config = dict(
    num_hidden_layers=14,
    hidden_size=160,
    num_attention_heads=5,
    num_key_value_heads=5,
    head_dim=32,
    intermediate_size=1280,
    vocab_size=5901,
    hidden_act='gelu',
    norm='layernorm',
    norm_place='pre',
    norm_eps=1e-06,
    positions='rope',
    rope_theta=10000.0,
    rope_fraction=0.25,
    qk_norm=False,
    attn_scale=0.177,
    bias='qkv',
    tie_word_embeddings=True,
    parallel_block=True,
    extras=['capped logits'],
    init='uniform',
    init_std_qkv=0.0333,
    init_std_o=0.0,
    init_std_up=0.0333,
    init_std_down=0.0,
    optimizer='muon_variant',
    learning_rate=0.01,
    beta1=0.93,
    weight_decay=0.018,
    lr_head=0.00805,
    max_grad_norm=0.5,
    warmup_steps=200,
    schedule='wsd',
    decay_fraction=0.766,
    decay_shape='linear',
    final_lr_fraction=0.0,
    batch_tokens=[8192, 16384, 24576],
    max_seq_len=1024,
    doc_mask=False,
    train_tokens=136600000,
    max_steps=8558,
    dataset='wikipedia_en',
)
Each number is 500 + 50 x the weight over the matrix's rms, rounded and kept within 0 to 999. Layers, rows and columns count from 0. Numbers have three digits each.

# layer 7 MLP down, 160x1280, rms 0.102, rows 0-67, columns 560-599
479479515484478535483341540538491539510516448453569508508569498589480515541503535469446509446526537552535503513482517517
464540443508413562507459459351596535509486489415476566507521500516546499503485518433490530500498590450533554517552450460
504499528581494563564452478551471495480537502482464568493489534500565384542504412521542536390544486536499439540497482521
484488482534472504514513435488568520520500520542439457552474486426493481501521508511496456443536468572515475452485491478
429470456448511511489491453439514500529456415502473506470455449471455509504488560434518480514461488574486481515473547517
502475437499570493478492537594459486553508544460496478565550450488478486586494493418475497463528566384445468509584515450
430386413508446494469499555553512442524508546573490563479619459558528549454561534474440445575427524510510448460464560587
432510525448488402445530487452496476527489553436536528485527492471438527499448415535521506508438505543496519533503442495
557478511547419496465524513535494469568480447473469377529490544538481461513545534505426529546477508433516523566554429434
350466509464596520506445434617453471532529598497477480477597505397484399543495604381604539591504545497441555510576419488
552529490428526477555586513467534485455523532529500484485489524543555508527463429475488407478486406466580583476537424581
466534494467546537395559468471381421417489524515499514506569474556538502496547418470474473562530513502581492466472508528
445509417576508503506466497444400492546498514541517423465510518541524390441493479459550480474474457455429517468484461500
481524462501457498622520412532432488436490509504450520489561599650506437481552518460446562484521622479559503467518459572
489480483437493383520563561517509517469487511494576588474526366540473495384488522414521465558453557614534355564467572577
561471604538384503486425453481418518473475507569470534451524502485519563482604326445494482552532466445489476492418452454
508503413532462586583470558508463524421516471484426498526479447409432577492546410535493515453528428574558481445499511486
432459580425475533472557529466512447529470446498514478523520511395506526480543426445523456500541486439432426454552569539
502458454528521569550525513502502592440464513447531553488595587538502578461470461434438469511465618479509576617475526524
400480527454459547405484410487552435426464492461602503424476480476525486483527546435537440472378523504420482449486532567
504410524516470433551609447523469509574483520614503401412483596434510463430512564566460471512448515552573590535422493575
550479538489428478535468394514515482489478464467502486425506531572476534550468546490485490535446413550454551538471403424
504538469457470461455424465518445604446511432465481399497527504507492550570444532488546568476587478480495459399541618522
518502475505475531495548468484495460401522502427511435441444444482473533567511560569461510510444485436443520464503509491
551469507507526439535517497528615515414498522516451477506514380481580480519537547500536526460435476523538504545450567566
425546576545496472455517508578574546458518488573465457551551590517493456539509462478476509532518446552502501456412456412
548520497449428482491518442561434513412493501475499523478466446494540483474568528508460550480554518464501566559471516517
467456404398623502448464532401540595608602529456469512508517545478437513520414481537520498589499430383538447381662539422
539492576495495488487445474563537419450491469377469539521474462540535446511423507446492537546447521534477531510559517551
494552576514522403400483574470535501476475542498532430543613576538586466523521527552491436606530421480442564463499527490
481488517458561493527520513513575486510514527486598458475552501429507552520551411501480474413448365486484420533470492534
548487580493617476450428462437456474506511462480495510433567479528511505577474495541535538521455496369452444497472491458
482478511592429553434447493533454526501505523462490467531575490620648400522504476468420429551530425476539415521501492571
652518494557526488574519481489531420454470545553468468517463492555509539464565484399522516444540517462480548487464484566
546504510546392457559451496576495496622501499491513457488476453373429548521479429528489496512517414453532497498458488553
541550475583488512552604553508472506548460580482464516544446451446455553487513498462507451543490508462566448464561472491
473513589509456533451460534538528512526491285439456550546519437466532461475541573481517504544466553454478520502549453449
450484463539538444518491539468573479451532388482498472522449460507501452456560522468455502538483457502525527508517521500
544431465538523522479521561512424467562482475566380438471423568599467583442588574569511513523502484470558557500491409562
520474566450492514546488467583455462541500451486459451444559498507541490513487489472543495508517455466372606522557581502
450498539491525450496449412445584462495442493498457534436503489447487492509511422489469515552482511494521632553488503489
472426497444423403495338538478510462473549514491405511490514537493560506471536508571416507532481471419479563573497453484
363500509457436499442437471517514502513544564586527586532546550373603506492484470460514538521646557597454476502493514497
484537430564470473475572493563432553563468493472529501507608384400498479482549466517478417444547536469477459533491528588
510538419419544421505500556430561456484490543514514420543490513606581415454478444545790495412558549611532293388518486405
501483596395519444466519572538576503396530434456447463509550585518481520575469522563444505558507561567486533469435480580
578476475618435564518513365533576464401629454559480538391488535618456519451430494455463566609562470508569543565521453460
566426510488453555517519497512560457464437512518455460479501588474497435475533554577525460551470457403516490515454523466
515522440533476510503582448480547562595497553518580514595495543519521468440489470545556566555522437560601565438447509522
427544507522516519438507397458488506439490578486465515476494502505431531511521508550510565484519431548488507528466514490
530541602558501435616479620477584492497508506563454478516482506524475502416504412549507491482504542556468392624478477579
517529542505516547405503491569487585451514463505560530402477512492492476616490475481490464589487475518516488543425535495
499573540451532515553435605468571536361461503480542489458539519550504461521491476547503456452479543463495491514583569444
508492565609429522539559555523509472574513451519534588539453522501564470494436395487407444588410511530480534566430522519
508509509500509556429519510548499483530504485525479412482502539449465495546370438469498489519497439514432514328536426524
503487537538517392529484519487500483445518474485506505494545433505466492519554526481420572533533513557499514465571539518
417443503502538494516506503543419504552569437408536513556462499442481506496457466550522471549435491514474593527571492543
488484382564563558552505558528480584524478459355559478555417590505430586435476528527565450540577551535627484577577556513
458472548506382641434447490493404555560492501495614565529446542566480492442456547489512433551580422628485459561463432453
428463498576432576532539427471489467486471472568597579518542529446457391517515464527533494577442526516530551469513554518
442540526550431527484476430416497532516499478500514533542535418542519516486507519544462454502451456546579548629444484505
548545548515568565463486532491491493495527489470539425499479528619448518546478499473516523506487381551543454553496521464
526550545516491489472475519499452449513474527537484522550459535454489565475547565543504396448537504452486469585471545443
573554415463572538550586516522487531472513523466511527445477492447496440539571485374505469440514457506480565567440486573
532476529520415507463521540445498575606403419561548409511441464495540547492525519511449411519497553532491348458485399486
451480448490504480481544520484488499563487508548471478469515504537611528480529554505509599468528554412578610493556474583
531449421484527496565483489506475504591440556430599504461507567469528453552503582505507424537544507448406512506480452460
466474505370551474411533623514472486556535540466540540539424472477485505493448533525612483547587449400539524539508469486